config.toml
num_hidden_layers = 22
norm_eps = 1e-05
parallel_block = false
init_std_down = 0.00405
beta2 = 0.99
warmup_steps = 428
max_seq_len = 1024
Each number is 128 + 32 x the weight over its row's rms, rounded and kept within 0 to 255. Layers, rows and columns count from 0. Numbers have three digits each. The size before them is the row's rms in percent of the matrix's.

# up: layer 14 MLP up, 2560x320, rms 0.0605, rows 247-276, columns 80-119
# down: layer 14 MLP down (transposed), 2560x320, rms 0.0526, rows 247-276, columns 80-119
up247 105:142149109167098119098174134033113167108083120103105076162201190134108092132085157086113106084138102175117144166100086104
down247 101:125145158164169129124116146115117147124136097099133211168126119133098147133123048134138111137142156166161106189188142166
up248 086:048102106128158115135107096120144087092117111155114146231103202132089099132153185107130101109181100194151131136113113068
down248 090:112152120138113161141106141128099154130128145105104122095090096171108158116173116170089140112109103135154145100141105142
up249 103:115178117149073101126151077173134088143125130151106114102119143136118119063122167177209124115160139133141059107127111053
down249 095:131145125073151151122089156054179177124160156101077114172167166175125119154134130115148157134087133173132187113119142110
up250 092:136092115139090124143183149156127077139188085139141188152128139096142129141153139112088149103141126182124124164112079146
down250 097:138131080136132143089073106157150179116129144178098162103144155159111152104112140146160167089091118123111113118171122072
up251 111:122204107130074137082226056150144148120153185136106125142081127119133174081162139167168120111120117106138102118103080120
down251 112:149176176122158126150084132109165088097108083153133124171188134092178104109121205099155090110116109070197140075109163122
up252 105:130157159171108127137160080122141149147101082091110147096119104101150136142135111140107071118125122150134124134099150122
down252 101:103106083081118158130140173163084140059136142113118175114125118157106152152164108143150120153042121113118132126174122123
up253 098:182153179149103055084206163066136066127113109181139199150122167061068127145103175122166078136165156087184069123082108166
down253 091:135148118156125168120086139170136130130150092156144121119119090129188071121150105094128091174116249101160121069148062082
up254 093:117146095158107105083096140120143117058119140148157131136147158087092127110120123087159091066149110067083136040081132082
down254 092:111142074125142144167157107150155111110168087125134101163106113098149151141144153164128128148133197124149125144120098136
up255 093:145118107098115129147117153087138093166083088161141126117151144166159103188116147155162118103141127108130143134119156120
down255 101:084155160128182122147144102117156153087143169098129143143152083118168101119149193071074144128123091167188120135144153139
up256 102:104123107116074139124113097130121115063121122153067130143118094077170171152129155124142137076144118129150093083106086133
down256 097:091176089102177175110127146101101146143101194132130161086146114167102180096128157132152142134125166097149135090164128143
up257 105:152148076164076118075149149190139105181120180174118117134131176117171153114116115169082120124162121140055125103105166111
down257 101:123120141134135103152143114171125143179119178103096121104148146054112149073127166094065086142165103115110120090104153192
up258 106:130099122173129147131187127139114129094169166166029096142167095138083161076187190096122186192137067130161109106136108071
down258 115:125195117119114115135121129109130104124063163093219114128137135123168156197085159120147089042045142117150117154114183136
up259 081:111123136134075150052141135148090128095129087158138099136146133086147107095107104131184061139133067140134155140145098144
down259 088:103116121147093147108105150120160132114132125121120099120112171123115115117134143134103123086111156125126147112092131113
up260 098:101142178116119146124143130048143151154155117160066118147092151123189105149098156139168135105116088136130153170143150123
down260 104:130142158175154107113139118169144081151115081146129145077104137171145118109142135090083165124148073100153114131098127203
up261 106:110160089149117092100223069099147115123100138101111212137110102121147098133128101108076136132118122138142118083113145142
down261 115:152135178048089160132124136138146217100118135155121124095188171116108153098224115152121134087114116125127118151154153100
up262 105:114121136150162143114092091096093081106150134126138109108133128140124131122178162149175137036178122183138111105082155052
down262 101:118103114182121124064142113139149106117136108163081142165171122145142141118072076120113162116107116106137117089132093176
up263 110:162205144147154117093123128134100126090180166158103138165107103118143148093144140106137147097114088116095116116094104161
down263 106:119143082115093070166109094101161124150109079077113143128157149140086103174121126102129174069145147042162172090092130121
up264 104:103147066175088102130120090128151127101121127123096136132112118099111156158135098163129089101081091131166149088113147059
down264 104:116115094144073124110179132102176111101114138051128131147070087163115134183170115156100183099128163086137109189086144181
up265 101:163191126094112090146125108155111201035085118069086097162116136121118090088189080154145157123086079134110145154073103132
down265 100:188165211125111099099157087128132104145104090114085221102088092111125097160142140142161105080147066116151096103108109149
up266 111:178189130146127156092128134132088130095035094124137111122154118111072094152168099192115116148181107081051163118083052135
down266 115:180167169147137134125131143152092157157089151121097107163060019092076132143172111144099166087138101140124132090053121067
up267 101:121171105123104124124182155149131198084120118151118087156129143082120080136113125113097128148136111109132146176120080103
down267 099:161171129181134181095146126143210126126094136197067146130146163144065147146156145185114119113149153109121160144126129121
up268 104:138224178104073150131149060167095130087166167136111139154120136111135134111164140092136167117124089177120151154111100148
down268 103:119103082133132139118132118081107180124141073080086112105176157100141094108108167086129091134159062164109123162162136104
up269 104:163124063119073098123115121095159132118136132129147067140104213112139085169098113167171142163109128137123139119121118098
down269 102:155153125131136150127156118160086135149119094121130155135101072119142096119166121053106105119065110138125116118122074112
up270 085:107110102142156140148182151144177078145165100111172119169136149106095113102160211106159124122156143098142129086146119126
down270 093:139112131120135144130145151117084065139132128134099090137207112089093136159169129114177156129145132075128113111131079112
up271 097:187161179131125132141112117134104132186157139094041154158199150141168123178152096102142127064073042165124119120122133072
down271 102:134124127108179057123141115190130083142125049107128132154154106151071152132099113145141133164168166161117144083169160187
up272 106:152101113110117110092182152166132134110071136115049072167124123074117147148139099100135132175124061155185141145120150081
down272 113:123095133083114073107104148110109086183125146128139119108180151125105072091106118181058150099109137139125121140067093121
up273 119:124156102140104116123080184147126111146115067090136126193142133109149128109134104131161119203135090145148110160095132116
down273 140:095161070157121108224097151128102128130172107113160135134149082114171160131152143133122114097109127119104180089138087139
up274 086:133142093089164120156145128149131139048163107104101119124082161102074132095143102084190092053128114099156102167099141118
down274 088:109128137159116138072150098081156093132094166160133090170147093127171122138129090125112133141177118113177099044093086133
up275 103:108210068118114116133154120126139145126109091135122088103126152125112093107136148160160055129160140133160127134093081103
down275 090:077115164150143166110094101078146157093147102110147070168134153070085106106131156181133142130144145174122145089122157091
up276 102:173087135105072153167138150136117070113159071103043145192094141069106079098139131136087095121112120120182079128148167031
down276 097:130137114152122092117125161120163161114136186148108138164194125079129093151114116094141143152086013157115105199255086086